python train.py --num_hidden_layers=15 --hidden_size=224 --num_attention_heads=7 --num_key_value_heads=7 --head_dim=32 --intermediate_size=896 --vocab_size=3831 --hidden_act="gelu" --norm="layernorm" --norm_place="pre" --norm_eps=1e-05 --positions="rope" --rope_theta=19200.0 --rope_fraction=0.25 --qk_norm=false --attn_scale=0.177 --bias="all" --tie_word_embeddings=false --parallel_block=true --init="uniform" --init_std_qkv=0.019 --init_std_o=0.0 --init_std_up=0.019 --init_std_down=0.0 --optimizer="cautious_adamw" --learning_rate=0.00166 --lr_mult_qkv=0.4 --lr_mult_up=0.974 --beta1=0.95 --beta2=0.99 --lr_head=0.00907 --max_grad_norm=2.0 --warmup_steps=223 --schedule="wsd" --decay_fraction=0.724 --decay_shape="pow" --final_lr_fraction=0.0 --batch_tokens=131072 --max_seq_len=1024 --doc_mask=true --train_tokens=788200000 --max_steps=6014 --dataset="wikipedia_en"
Each number is 128 + 32 x the weight over its row's rms, rounded and kept within 0 to 255. Layers, rows and columns count from 0. Numbers have three digits each. The size before them is the row's rms in percent of the matrix's.

# layer 4 attention key, 224x224, rms 0.0354, rows 79-109, columns 112-223
103:120083129178074119098120162143152113145109098126115176126103135146089142105162098141120111148116132147096151111125082102194169172158135136122113096164177167115134115099155161151100105148074119106115087101116120121169138107193079112089126164071112129164207136095129124109135067089156106126130065139136158126085104128177159150111117175106
111:140099151115117132087114136112097131146092151140126160088102101119093162117169109120139169089118174094162129128053182173081160042117063145155089073094165118149120155106121155114111091067100092170098143187113125155146136156124089144090108149169110114136136081086152190090150143129104106091199110101093115155097129105158124165130130161135
103:126154099132145185163078070118160088102176159140143139136200151076137115113136121104085067135157153112130106139150109164124190138168147121077196144105104156187073138089132146117165037133170128099107116170115120070045149149108153161156122196165146181135113147180120147130154108120177144181118193155150105155110131191113098057162170147160
099:136213098101155134081137096082107129143143155205143155124141100126149096152090127132141052140141095155126127108143170165099145114188076141123040138108088132087078109149143094137167163150178113151122104175106120137142056149153131148134127145121154152107105119152096218132091159171091144135165169141112181161166143167112118174096039110101
095:174065184071125157094162118146058112133061125090106108104112068131184148164171188118081081200135149185086136141122129134142121117102139117175180169152190170079102127119113158140143153143061170170105118146125164116136131095196121116146147113108097100192112146114125094181139121141144093110151150116114159127145115089114155093148142139140
092:142083136148149109131116116171144153125147074150134140119103155134043111182100173176136113138120112106142122122111103138139074150147083143078107129140094155166129141164118129121128157130129117117132163127139080117054078069161105094110103119155081130090094094114158089103161120069120109094139177144109083137163133106111104152104114138093
094:133120116134116132094168135106119126078146132083131167137141185163103164094176161140116113130149123121177091154115111151131174118127139173111132068102116103144102168096121152137148160109097145185162155115104079114125147060148186106050095119071156123100162136082107082154124087187196120125092104112115121138092101095127144093145140195192
099:145149109166120061154124174136076168124155131163154141096156126168076140126149119143146186147109131060124114098129080178112102177148078109149125128142146074089168179138141149124117174157122132182129074169151071194119089178098101091121104167176091141095107168146120134114179140100090129120147159116204108098099132116131159134094071073111
102:076087123143132119177096054195160160146141143044110176151122087091101111126108196146099097094113138125112128100137078100132117124144194099178106162155150135155070094111138118086092146138178151114129154170157147133136116179104109183166106151075127171145086124164177078115179079104144117165107108125078101099130175170071183152072130153124
105:137133180102142136135118161061138034114142117179176138117113160099164120116138146109124106095113108114172081150118190142097161122127096134179110097109087121189090167104129166116108125122113104166182085133124078094077187127069121184112137086158144190114143130117133100131051073081153088155100110152169130104124099113187079071088145093159
106:118153122128099099109078063114118047158141146143110128113103127136173118144145082105144114124117088078170048130129181179186134084128064107130092134042144075092148204086171126103159108137094106110106147106063131123082164129151179123121113138166135175168144124164073181140073169100191164109170122121116126164136139097128157084155098121122
101:056169071128143140092154143125170114105110104098121108148179091137164144081165133086153134160187079133121127141127138116129154074160224153133105130112142112128101142092158097089151120155100147131163131144082145126125168099168159159125125123111116138188139129110102116144162067119115135114078115127109148150111153136049080115149177152121
106:119186115103100104068178114144109089098124164122111101115090072167164078133143124102095095131103114115157114117141124144154087082115188170159160113168068140167109125125114108117141116136145190092096110076191092101177170094137126145088132102124173132040102123165156180155150072154115134148096095144159153117184097208139126095172110093117
091:120161156085135142119109172154139151095120133114112192168146162143090089143118164105147121128076124087097147153109148146113143192035142131106130078140156100096099137117132114165125180094141150137170182123197128171087230131148097139153100137067059130119131129085151162120160157119142101105104069116131124125136163091155129182124085105129
097:095053073146202124107120076152112085104115103108097131124114100129128154162117121153080125180149169098127165175129114106098099088156122121137098140107124153151110110084154165124145135177099113119147114157094149118119110111142142066114140153161193109106173126107105141141124155129185180114126068156070116150126038149106165071154160170153
096:143126141049099137113117132143085153159096103110143115131132149168072119129084169145179131155106080109107152095110145153106078129126140121115113098116128108150134111105131114125133153183149132117200155134180120132118117088132155120102168129167133157176150133095112168119100147124119118105118128134081112061167165176188181106061135066112
108:152058097066126078147123101131156085144119072057134093098192146125110171095147133151081165129140173184112173097072076107136168114136109121169124140148118120109133123135116164125078103115123166159125143072139125106142122119128137180152113108113063128127204088133158115100175052176167131149124137159139130115151111102098160148105121188163
097:143162172104096125115119145069145144118142129123171120133118150110113138162157120094113129070156065127164142139153107180133094161145164112098152133112085116147172109170129179178222161107189117111153083147160130081153143177126137124103125130121121194114094100137098126161129135166142114113096133089154190060123106132156167100148086153123
114:134095110074177157111108180105071114127117100126065161110132117110086099078128107103177085154093167177140115077113166119158156092114152234142065195140186112162117147099121129023110127161078111109140135105125146176089111095149158112138137112191137135116142143121121138101122089102115181171137088194112119155175124119071113163165124100111
045:115124162067149126068102125154090110103136125088077135056106124128077134113144121121156148113091128167122088083115095106159146152110107187104083135089104147140151155118159130079155119113121060122102124141197190118091091051182203088102072094209094113123090099089094175163116143135104146133176125154119138176124117102102135120134129126126
208:101161123210112111165129100145175140162122138145187087150147121131131160185128123171054136122161087083095148237105117138139104140137120000120182091109120145129166127144131128225117128125155178101113119142123122101150138159106116123114122142081121125131130141155140115140126117129170085094116153074151120105101135157154135125088143135167
099:091186100193165173084148111110111143182104175138146109116194130119146126138095103097105104133091087093081165129149123143142145125137105112122149096101158148182165171147123168140115110135139162153048107170124135092122164099073165115149068148106158126139171118117089151119176150124143097133121111142139110110120196127122099120165104151141
054:094106094086140119128100127102105145145123082174116177144085145108130120106166155120187138166117179135112087112118136134150124137146171203115134204111146091117104096153112133086126112100106110130213155101123174153123093091187144147103132131163145155143171148167083120068061109111066154177097100147097158146179119107142106149143057133123
140:115166139199112102163144095141169109158162154147187118180121130118142167147147142134072140098169101068089163227130108171105101160134105000128177084134111139108134103149148134194118129138159145127139103158113106087162163156102093139115142150071093134097134136146117123135145143142156075107115143073137118074102147135176152096084142121144
038:111088085095110123184096109150132099133098111073135165174128153182155142094186169112110156152152127175094107088120143140173142099143063094160146133165093119129115060117115179089069117137107091124120171104163164144132099110186099121151120171119118155104141150087103131128148092094141200190130147159137155091169187147104133142084093101050
098:163120142133147109086090103113140105145114097151089134054059121085103153215141122199112114150142102140090122136093120164167074144126137168099092150126112137120146104131092106187141143147157159116089150093153124180057087121142173098046128147090111106131161125105142145103107143117204068146123080188156063127097154168184162124161138124158
095:152145110162122184111171150105070143142137080132110152126129158153174132119140113117177103131063111113154169084145102096073143122100140108197197141102105111098160148092145204126111070105088152141147134118146140102182191150126183066135177151105124127113129206114130130125174146145113144122100151119140131117085159150102074106085119121144
095:086110139147102084142076161111151137127149126162087094111116119143118154099108054132118125153128098149127139152198138127155082108185071179140143184098135091143124136123148138123142111113115094099203107101126148102104076132099089161104125117084168123115115154130105115065118069156175088152090143119125117126119117168191117109129105098158
105:107161142159163174156117131122116125105122158111145122109178105171164113123060083150098097144152143111128146127218159113101146144113188171127104114141123084197112118134166138087197153142156144137107112121155160121155081119139117094115106089135114091157063136114135106148188065085135178104158150119117144127114111117146093147165189147113
093:195128159172142166074162150134120097106132114072115088109048140146138139153116107104106115106124101149223084060122112127094094117133106160132145124138194115109146100102192122102140108120113129208089116172089172113115123109138122137189083155142156159111146104098120094098205138222144148130154135073119154138114113123167153061121154135121
100:142121154126109072082156106133153085160223157157151161098117160104130161102077121185160136121116151132105120175141085141111087117157174134125101125084101108199106097128081083083123186165143127193080150135115119170157096083135062116133071139144186154149123154190132188076091109104162131178157142137133165152164133130142158124126108146095
# layer 4 attention query, 224x224, rms 0.0392, rows 80-109, columns 112-223
094:119139106117115139170106082167135093091118136084099107171137125115101143181115119164110059109123208153132091135182130098135140156041150105120136122134083114157110136124150024104176186121193158141112111088123119139114150088142109168117089163127084141134128209197090075070147082156096168151136152124153099095128141173128114104090112134132
091:101132128122143140148103134142127157146142156090110129192109128149081120118070169078139087067124099125094113113155180124097132147089139167131105125126171082108121134109159076127127180166117123070180095107090117176118083165125110101110180131172124170171068108140105199143082126148139155171158144126098146146149145141164136150166133127098
096:142081185164143140117115216125155130178099112212161131095160186152224137103158129110111141092112087120117058102099113139082105106112190103122126143088108117045160129147126076160102073078082102140124133160128142128135190173104128153194111121123095089183125112095136097101172171167118082166123093127081080119124196147120084093118130114147
096:150092087146145171131149146137165126135128128210151172172160112106118105145125153151145106102158122100155120104139076099128136134139108114095166158191167111159205096118139147083144093123098100080190088184117154138046086126104156078120113159122151136124182103082124148132123141126209166140121059129091112172120175149084102202099118151124
093:108131136126063126086099162167145126139099087084131173099132080204120149100112077165123159157135163065094168149150178111139118120117092134111112043108169069118133162107117144151100151143155140137101121117124124152179164156097094143122156118136146134164186167124125208153110072118146150153117136123124140082161154099180126134131127115170
094:106092124097109171144169155171100149102092185129109111150109099087126094134162131096088133180154169125142079108152113052205143067074128162131165137204158155136124161164104166122149091185157121090131120077091112156129126169128161122168173098194094114056112123084172145124116135112098122186126108133172150087147160018145067104158116121130
100:051141119122111170145156105138172192106135061065099131168099093128130125151111084116095103139144140181123125141153155102124145161151102105164119153060088157122159147111119147112114147088145151123092168094130162139151147117102167140114131132121159129140157132205134129123143164067075114081122158112126063123119124061154140158078184145140
093:172144144096167096163144099135140077133117110189123112141136152107078118123100076124135128098154127073166123144092146145158103149097138121156135074087145140184206147137101125147122157145110147081091076158120127103140120152111091109121148155154082111152091091086152190138084153074157098067181105118111210145117114160149132143177150169119
102:164119087125070107185130152072107150131126174082068125149141136082118145063157123085134163119125139141194118110162143151161168121056125120115175114165087118091135089165180161126150110106140094133101210069111158112123148106128095144076075125106123192159080136095145145070147143152120156165130147144124175127108100087151115122143147086129
103:155134107083158183132128162153120050111122110139112109173113091100153167114151153087127145105140216170075117115117103094054134122153111133080147152157096052154115115121133117134116196079108126131099151109146204167097122074120132132168183127129093103092151153163147099062117151167061143139125048125125111102082084120172176109110093141186
096:171136175144084184112183088101117133140166160102104141119099141123151129120144106085145116104148127128174118107166063149150077099119139144171116170086102149088156169191125155155205158138120130125102163092143120195173143105140104141151128130138134108069095121123187110108094133172152124148138074137159098107122088132171173104146157080154
098:155072115142118215111122170080144154112121126110164195115167121064149190124121148126137140133102136143109143142079102168100148196145136122106116162124121091089145131079081179111100108164138121068094182127061116111114157161116106147118052106159116136116126157131116114119130176157129124140200151141192132128105087140109156126129144175162
088:111072131113105119145112011122138168163119103119096115199120116138123108120077136146138147135096130125117102117108065116187119115123098126186130078140077161154175119113146171110162155165101168127099108083148143139163030101147082150131162111141152092147168188109146089156116062121128134125126146155184122152132143125104113106101108109071
091:167150145166083121095120226140160129123182114118139099067134073091121128198126130153138130114149116151106131140146149116142160098103120144125113127158152147080159108125101080099096108135111123106169068105131135132185115122121154098145150116139118113105129113163131136086076138150117125098140114145123155168147159095162196099144115111118
095:139087102133156129141160124154137157174216144169138125145142131141179083109154169124118139141124166147062094140099149138149133074152136126114161124169107162068192184164081120164105194106067095169127118159091082152146078190116121136096135124088170123095176165097085117183092153162082153096079121097129155183133134153132151120134086112116
096:135156132130117153125132112078100085095095152123114153107163067134085149135158112156140108167138157134165145136175127143203151149108126108073107112068180161218106141125145167121121111142127114034169179200106130183104170141108134099149057126129123101158070154145106098170153147081150133134120195133194131125126107165116122127168162142123
090:093103122175156094067063162055131096203103151126127123120095110141053146150160141128140100148132097098121151119133156171109085108143095118134113123150176200195105129071093146112127060132168127190127144101129113118184131182187133177114084160142119113117161106128143109159101110142150132144149101162132135075146135169146141068124047115159
102:144123154110077109109192112161120130138114092128140169174129149183158068082160140139173170149127118125132094106181090134066151166187063164121143143123069154095166116141156095107113169096131112151140174122157180127159103147118085179155187159134166161145121097071112124135129146136084110145107180128091126140170125138128151136088079124085
162:140108146085079122091182121160114135113128087094136188166161167164162087074126102138183175141110169121107082085189106126081114119182097157127099152128105148057161120126134125097101175089096089147126174097141142165142126133098086179169166183159165140154126111069084117128140144147084137166124166153084130149179186110117132110097085124088
052:119148081150113092149190107140111141106159120074151102151161122095125088107077053086123133081126167184111106122111102099173107136110103193131115159069147099094205143147147130134117147154109111125094099108173112124150090203114100104114190134112148078132114092086087120093116163064156153125160180126170089148142158074150180092141109107091
098:141065160128103104153190141156126088111167109098113139192090149177155066110140128105154195098155164136103125098142109143090114149116101167125119144126144111118144132135160092095142184098094086141143142127155172128169130086116140192182174179149171098174048129041090170117127129116077185124080150143158156115162126107158170123124088101132
115:141135128094089121111200107159101143125147091117128181172108135152161094082111105130177173113129143159123139112146117131102141149136098169156101126126084101070170086133154110095102212096105107125102164107158185147126141140085121138141194176119184101166104119078100157106144158146086115108082189117104093146171145088108122127100116124069
058:142135072112159155182120178062143110105183198139122100147130081077116150157124102086094084132108129175156147129122142085161151144080161149130096126108150078127150123093087196102144123169083074101166098141157142163112127138147176069141153090126055098107121134138163147073124142087144130128135101125173045130131104120136097114175116122122
201:084150129187161130153065118115163115174097158173149081095080110115099156187131159131076097117151094099121153172071131145171113132095150069129155102144161134186096129124133127183135076154171169119140078141107110078116132116159150077070091089097117134129134163190152138150097116133168097088124073111153149096065083154153126129128183127187
087:144163153159181170114083154122116084157122183148087148085140208186101130099065101140169201119085140085113140139188113087156127157123094134156114094154180135103131156145127201110094143141114112159123135085134134068175172087079092140118151131113108046077133120124111097094137139129129145080151124121170120169115087104126108060129142159132
084:134126131158110138154086138095127140107104145146106130170176044192183150128081111217148117091158120133067115118122184137187074119043120141118078125130135137131140140115156089101184111109150105148131148116153115098129073233085172070128141142110145132140153108142181132106123115178150114118191134124116154110138083142084145101163103093125
087:137154128133199104172129126119143138090106102100134164103147095044122130120121150098157112122112162161134112113090108072118099102133104125136152148056078160102168106093128205111136093139136076135127071154135122157132082114117128155133159129147098137143147128156109197093052137154157114097146158080085155116148134139154185151136143178115
093:103161125119170069123166112182191163131134173083169118077149132076118083120142094100132103115122099093137107111093132113086125088118166131118137147077073118082192186130137057149143066161128123147103097109144098147056102116156093122154107104120139200147191125118145138107112118099175131130166191109051151231194137123148142168083096124132
080:101145099085159122081045145107123159132152195126147142101144107077151180068203135124136062100166109102095089090129089141104213116135133127124163180107069188127128148131183081133216143110106120163151122090102076155134167074151090116115164114129126132135097106132088152150074169152135132175137116113063150122131125225111124138109119088155
093:056112113127125225115067066139161138159129212085136151117073103101175138126088118103112117134109125100160112074148139071172111177139139120188139164161135125126108134152169096160177136108131128125090105084142125119149178111168101214142126159099134128135149084139099111116123121187143108154106101133110060107128137039117088113106119119124
# layer 4 attention value, 224x224, rms 0.0221, rows 64-95, columns 112-223
103:186076112112109098172085142163155090104203143108097116159120076087084190113130136155110082105130117145131142107119080120161123120120011137166117122098190179078081158111162096134129178139108171097161106095157113068112135138161124101135135107130131167108111160180143117117087127121165146115125171142135165127157171150085101102154129132139
104:185123145177182122138112108118116129153151051120134091149119121091106155173090082132121211096124086129102148123142096092110081132141127109197108130124197098137135099108093139126153151109154140142045174130129098110092096084085109095150113142129143105095139126110126111131143099127143174151132074125107107182052127129176182127150131119099
097:180194090107139142146117113070079135175126148107110211117145111180089050141161108156134153136087124174148141146176136068109058172136176108114180171163119114197135142142130167141114141133139098137114067125108158096179163133132167179147141123131096141114120099089145145080114089123076125123105172100162110117082140083168102138155097121161
113:119084114111148177106104158106142103106100169166164110153131079143156179154109092078105139155148148134146094120110097231097163082139141107117157127097115131091110128161100053128105058169132119160117159088131135176113083197171135130126114116120137107105186113173072153168137177101148112122071072106151149133187133113106164113149126101157
098:183123125157150088154156094145138161130113138092130138058176165109165122112138138142163115118114173086144123135117120123188178167124131166083106062147132113092166097120123193130073144191101102146150098090155104122121137152067100103161149110159120117182178115131114161098154069142087114071140155163136160105124160206137113077113101148128
105:167137099157191120152106117183134093081040146100118091129170126089064126163150089158128114155157117134127126103108045142120149171168111138144137188193054167134163136094157091141133169116112136108140167096191130128118172148145096128159113113143095131102152077154202146140049087212173150178170126097154118106103151128123175154115094176132
110:141132156125150145136117086069142115154160135070134138120073124102060091127111117122104176086122136132106130137116155166120112144111129132134132098150151114204196175152128076149141163008123099119172105069157078159124076084143142150121193103167141109136087136189092090093155152147127152093090170154165076132170129114124092096136151112118
108:145107161105130142126109149105179110095063186123101126117082138109153169138128159135149163159138184079116100149120160140127128087048134097180160129106107120134084140085114100116105071095107077177078099105123099135171071156133135146129117110109115165152091123172163100098072084078119139120134108110151094135104133094114095120102150117123
114:113129131104154142115168127138172085161111173151097150151134176088117144147125122096154103092138107137144060132144106096173174179079178109092114154120156107108148162090114165146136126174102123118168161102123134086078145136107172101167182133156112087200147153125188127093118157067138102151128183121119113138091110117116122126146069143151
100:095083089137125156132136109152112131062098097127117135186138137143145165099112143107089173175123141125121130099076101138109118140058185093162118155141029113091134117137130220169188099158127115136138155131160071093078088110151136117121167124146129140129130148102120134145188108110120159079111110176135166147080092151146138112101089176139
105:145143121166122145178086102166150115146098106211105097130088131163111135105095107130122166155157146104153127131090093139129150135056130104127133141104082111156130100097113189100153109114117143138078097090113128125129100170156151082095073167143126127117166120138136127169111146141168137104153120106104172130057064120118157107159107119141
112:172112138145109140090131084072088149103158070138076166137100140153143104130168151160113125097134124131133138128095203104161126114054120151191117113121197108131120101151135188151181138110094160175091128195126092122132087109127072155143089125063130098075105137158177155178031087161109158137121132113167132154074118092156104122113204110116
109:123149114121131112144190137055097150173180110111134126118078098097177074102167113109120112123141141109104126154175135085127133091105123163164104132141115104117151126098108196131133154133118138107198129177078116137154115115137112170094212134183125197111182124153145102122153162130144130142103139081141130126083121147117083075161115181136
112:178084193124116167120119165076111178095119153154106126122151128091071109135142104143160153092113111085135146146108106100161149124062146112188152134111122097117127108138122108133167061077147134136149088121131112141144136140143137072145082153112141072072116115115155091127107134180148198095123055096096162116162126120106107102096142136139
103:149124071103089151138082111072118139080086154124071112123153068131043144129167065142117096102162110094126107152066194177115092134135077139086125107111061122105151118118149183157113169138108109100113129075063166141137128156154143103139082172148110139088147157174215137068156116081094148137125163140131104129140110157123121155147114091150
109:123101132128167155132099118119157214106127101146122142154182127154141142115136143100147108106070096128137130140124156203085111077164108125069092112091103139128175169082146145105120153145133125148196131134139081097091121097174210138116138105134179168127182119126042093118126135065098136102128088102098185125174162146130060152091128086142
102:127188109140150106105098099122077128145148137177144124143112098149060169078104086134110143149110144165118125103125095100119152147082203099169132110154149115140185140092096210117109102069086145130157188076125191110114096139109119064070105159092129072118116125104119126118180111169091122134155191130122102088105106164145076147106126117104
104:081110121134102114129129134114130143175088092169127117149198126126127134075134152150168101105130118061133129150113150110124107111141172141150171124076093140156147126098140099108139162149112171093138145101134209087083089118173147123133126122086089196099136117165110078194122182136143097120151156132131105096098144105124146130120130117102
113:141118073138146156123143140097108142164118056121140119127174125126110080136132122145150117143138144059144115133155107127119139092220093128087147153139146108099156135186137184151147160134112126128147125190137185175102112116160145162075117058066105122187202143145090120191099119141183154143094196077135099142096178181103128138140136143148
115:145123158125127130161127143101161151118095084153134142134148109132128170127133142128151133078115124159139094089092092179140156078129147145099147132164142147063163126158126099108062078088117153143066161131147128084106100130116127104150075080085131126148136106200194066067186102152120123137108178180114100080173122141153123142155094158130
108:120189104114143145129134125125131131128101065142115156104109098116099109149099070145119108150140098076122065109133099111119136179175137152103108161137131170127167119179125104122126123123104099143164110158108175119119161116061179145060134102167133045178090125141196140158110179090128091122155171099130136109120103144162104079136132181109
105:122147069102118166131131151186098112141090133171150136123119105127137178106133138158121159117096111169148116110100191152108129124097042097105157157109180129147134103133104130113068101168090147141035184133139212144157083102105110091144177109145114125127127141127133155111095114176127125091134159132106066142151151080131147165118201143113
104:102152147095111077134096121146132097130114062124107153159113154109129155124131126119112104161178138118149111089071088139110138125142106088118139124109101125159075119069119123112135101087201121114078083105167130193114182092152081069108101168069106121133081141156140163181098126168156121169048089140199150124114145140075140173111173104104
112:154107091131147130170114130094117097137129135111146113180124133095028131124117092108116095112161126145177082137157109129159121167065152101092120143120118107144182147113110126107073103161094165137161144112170170134111135124089115057101131041156081118145099147104185124094172078106098121139121092124178094098107157147109131122144096152151
106:126109078129146165131137140100149110119161084180158120162122076113127161117145126116146155123054155089107110143159100124086113142117046097064152139060172087141083142178132135155073107115096110153039125155118141111169084183105163111110168091108127131099129100115092120127101115176113129118175087125091146137102110086104163162126117126119
107:107178145142132053114112191166132094107107139170143149129109130122101153093105143158111158123126118161159157093113108053085104151174120124118134170158151126117153081079113118127104109119141182113150154178148173152094146106123054103155042145075174084100107104093155150148133136108132107140079097138125122070109109172111127143116101098165
108:127219147133144125164149133178157080131173120131089169122114141120107146151129161108140111138155090218090115145111131145114117187106068153146108121186053122192077134083109110086117059108079111158168136073170162138179119108139093127161178087125101143097096144149188083105130088170152085157171142145066146169063102115108110124148084129135
114:137169159114132130114144121107163127108049131080113134140141117115180136148143104169118168149141154120084170105161184097100159144081109131169126101161154092164125090110115070141096182057136085150070097089111153062121134085108118090143120144084160164133112121095192159115165118136100111172166129126111149107208165093113058141179210158134
114:141100151141140087114112122078121106145117076120143119083154109131076082072136130148108122141084119140132121142075138070076142114159102131154157121117106114118129148094131171157075110122147140110159074101125092140202080110117153126186086202140123161118148120114145178093169086160080168111139112118137151121180131133112135084128083143097
104:117139067119117147140178107055124129153124139117138112104164153115160081104167126142104103167129117060125091123173148096144138198096177147122129117146138058091056098118121130135078153176132145105168109131133141106130126098104156113120164143172152137135109105174140127116107129088092128117077129112153155161062174130145200079110118185171
108:174128148170148140077148132102135090063106167099143152142151151148107132152140180163162149145118131112135171150118110163163144114093089157178147087182150158107136148154092149151132095106175111126148148102179113177141173106139110116188116154149139128103159128197198068096166070106126171143154100144126106122182098148152145201096104160160
107:109201128098105120099120130133119122178120216131137104150162113124109136139111181081112075128129151099158089084139124105110092137112183123128142138096153131154153131175097082120141113175166114120120120132127121173142168178187190137159092085135132124131127169147181174097144075147127158085063099114153054137108150088127085138131126145109
# layer 4 attention output (transposed), 224x224, rms 0.053, rows 64-95, columns 112-223
110:194112094125127111169114151131155107147153143133081159127152115147154168154134062168153103088188151087128179112105135077110102092172154126174103142094074163147072130129135135141146151131179133133194141091155173102092131114103163165121121151159005072073086147181145070103113181123138159144147089070114085141114184143141115118174135116132
101:206092142163122072151176091167140121160195206164047135165110198103100139151109160110150182114123112152130124076150143173101123057117155107108230152094088141111100112158063161105115181136097116142151125145103094040131170130169063128145116106146137142103090157135176103125160125170160119115133118117089096178121066154146154108166160107118
107:149134115134098113126156108093110126114106066140168147145098071128084147215158061135076178123077102117127077161152148110126103077040133128138115097135110133085141163165109168138157147167121155107100122149147094059164066147108163198115108163181160173110071105101097116083173086116119143140082136079174128075143113133167176092183137142114
130:114171109134108156119057192146123116060151090106154074133133150119141160095141100085090144090197095119117098055117090149122155216145127166123138132100135130093092131127145126154104122112136098139116087120112067129126150165146169129224136140121139137133206125097105177153118179112102098115166115131106148157131140119141123135137084095141
099:134128125133077156132129168090180147098129113200123104134128153143151136112192141153109085141124112064095122138093085079128162124111115129136144107107147135093150126123090158138105104142134117089094110121139087149112118193194104077160071166122097085174118152149112126125098042113112115104121112091180075089101101168127132136153115224157
108:124081181165131174162199090167140093085123154121063132136144160058155144179138129140173122088103119139110151098101165113136132131121127156157151136151122094140166064141170120080105125151106081143172107124117126135201113115068134121100155127160095091090143136159154135112121114095093117190094196126131116119097125131168165102174066163164
105:074146136150129148116129134139109123135162163109185061092156051110119103167130093132133122191099100105153110139215191106089121162149131150140114152112126099072110118127174095124134105076156147151076156170162152136106148164143170176057129136141107184171138130153164132103088155123140141080122089137162086154151145099176133139121071139126
109:100158145104097163137124124126132202062117166114118154116121183111178097078163100108125119180170150130117118143128110120060166171133123109153164120129147150124126076120169120099057151138121095113134165127124113171121060176096132086134150064140158159159200091065136187091122107142111104108101111091118089118189098112206130089149147123146
120:156138153148136121124115170096124146103143183175146076083129135136144102196182071191124120129111133192156167134095131066123156110133137107203117105110165142106097074151126205126078084127151115146129162140143189092145105099147102121174080138117115028165116123078148099098122099135166093117094130100134058130142191112119134099113160162074
109:100076172094149093118161157133086139121160185123097117094095105149142125084066164177148138159051116079108131137175136114177165144167119044130112101156105171168076155139176124145161159111103158164123089174126092171118073110153068158150079117132117156161089096149093137125144122177123144080116097212153137115171131155150112107119118126180
110:125108174130087116124120141141146123075138163094099131093128139165125071138147128113174144105158102065071055175109092185165139163118137104128149160147122209084152098139147160060141140151096097100166142119092087102158096128137120095168125132146110023141127110098164197205166103144114142132143135126108181135103080150193101152150116104116
128:148102102125163064083122102129111137112110161130110177173154089097170084134096109138141117151129135093131140180116181104115096052121112093075173090167139134144118146126073088133161161157088162127122203146112136125090101114138116139118138113116124216101147128195107117093158091141089106143064177093134169173096062153106153158180158139091
114:187185146082173062134099128096095163130165134134093100108118085112088116124170150148106117167128222139161162128172134124156179138086163072153110095120153132167111161156000139161079137165120139100077125133080142069101121143141138165135096152104118105112114148125084144142180086095164158153110082139089120126147184122092092156100179149159
108:134192204236135151086128124120099055128112164056145097119094061083140096099127145135132130130162130132111089135200131126114121147084114143086191122059149096126114182155105041117110156146124132112141151127096136124135091163113115135038112101147112158080176125149154176131119133157123092126123164129112109115166028119167123152155139087166
101:141082089084108139115121171132118121126100106120100139139126088051053125142139103121138129136170105111119127092115156126135095119086104115181113122179084073154057138094189142116164133196128143096114092078099116122088073127141165160132130094131112188111124127153131139117076232176139150142168056095116136142114128147152112121203140134199
110:069102183117108148120119159162101130119152050114125173105173097121124171087118106111123092092206130183131172101171100189143150073117121101183091144113129130166109163101187047154145130143136187100110131142135160107121134111198149177101119141111126138173129131137146065115121183165136128139167120175108095109160141121118140103102123116120
110:181085123118143110087119109099137117170134106118163128083083093129058094156129138124154138104119084033115117157121141117113111169080108135157151162151159199109199132141148104123199123103108136091116131172172139155132182130175063118124140195179128172162124105102141065088169098186075145108159098129153161127151089131139151116162115164115
115:123116156219064132212105106138154145147071149137087105146143123102127105128168101118153123133136134131146184136144135159157160146077135147122106073138099123106099115103118164133149076162163100127094150121113110115152154126098179088159143081048124128128129143152159131150118125097103135097150255152114131189177186100095110135143174091132
119:080158183143164124157122115168127126123114093166130083175184061092167087207128128138098131132133085195174141135119119140158144141080155125087086110150190139137099108185072121138165123150141155098127153124143150070112114148108175093169129148094092110098097115161110083130117143099111095146120224092143120165142101071093104113182176089160
123:108108172217116147119113184127153085150152091157123106145095160117116148133136154084133144107172086052137178072109092098109135145119073220169087114119137104091158152097135098130099137151127121164121109093157130115180146160156137084205138115187129097140149145090122119090055127124143105151165103131154066122100115164144158140151089152098
117:166122134160159200099109164104133118147148120160118112102097126108176171128141144150093123133088108110168156172161103083170139155119158092144135129117155138097142098097099124034080106201132103124088168158180149046171067127133147078160071106128185079137108180064158124125105125168096121125120165113186112101113128115128165108135140157079
111:102121147121144190152134183110189140142092053128154171100164151128110171159115095117100147071101067072139128172126131112152112093164084185126089141094134137138171097071138114097142132097103124100108120183178143083156134082108112108183147083144151166111144103046128130107091126145112113126122136118127231168088113098146185159115109173090
111:131077138058074149140085158089142100110159161173102032146116144137167164157131113113163111117159083096044094113120122185079101179121166140030152129120133100137095129108138162172151117123106109163083167094154082169140152128089181047164127120112091085115161142145102153166162108100091078094138120177170152109092158136123139121156128122086
124:136105120166181157078165121064109064129127131176130076101094105121085132186108087131117149121103075088172140143180156113184087159091146122182079138126133073130156179165140130096135170123091182148134091099134175100177129115115133123173099157191109124170116095106149089099141098117120130128096154130174063128098118134193155126140071121137
097:095103131133141109190183165175165110141128097140107193110118126138168130093074163115130141074149126150162136147173129120117107113097155137146143194136116121153127080103177164116118129134117075098149093142101118120081120153119140110124161174145145218114125082126192115104159155117157117142115136108079179141113131170186117114160183103112
110:149069102146123127138180111154125007151121176129110128132109149092109119132146159103148149160137154139091124154128120076125104143117085125084123171114141108156145160110085058144180135097125110177150129179076090191191195085121129137100185141117133148093113132146119136123222146132144087156148137095090157067084088130118073131087112099180
106:140114131087122159136157160086187168106143127108080098147107165123074136142129104107213134157136134111152134111113108125102122082138121128168195105171088158115185124118164124161130165106132123142108117129209109149129129192133132097123123102165144048122089155062139090084108110084155107094130101142100093100139163163156138167139130133131
121:101143096164116123202151142173139101178107106180128126179131142137189105103124179148116071084142083099086135023121139130093113067105120145144104084116092187092170098122084132163061190145121099106134187112112140160090187128079161094090162099103084111051108131104153110125164137176093088166194065135126153099088118151082109114162126148154
124:153207135152130125107140114091122117132148156076143123074109131079115155125128145117137131146171105094105081078103146171144122122099110098177118119116110099090109176035088111164101158171152119098120115130109081108154074122132120172141171123160097155166138118143116150157137077126118150158163047186137114094075086152172129162131146178180
113:160172084061146138110130172112102150112159184192138105108127128139121092145120111197107164142044124156142117126092156109193165109123168069165130097136144081129123090084084205113068148132168143128099148180158137064115101133105077168152089114116121052179145109118121143137127074116124128111121125107106097130135165096174133106136118170166
122:102162178133147100123160146167128113087153159118105087150139138146095110090110141108172146137159174134039121078127088081106130150131124177165111121124109104139140111148117085153114196133133133156167114089145097144152131138143096144101166105146127112089177164117125159113088161144135071123151105132109071158109066140152100133168107138208
116:126168117150132180135132142082101049140082126171186175129130099100162151212121034123072129173117147112131121163143120102121131153116103132093118158140201096148066061185122157045080105100137068082085085146179073146062097149141117159142113086206138207130166114098134163109122067150115083128042081121117149193066131118105105088134138157168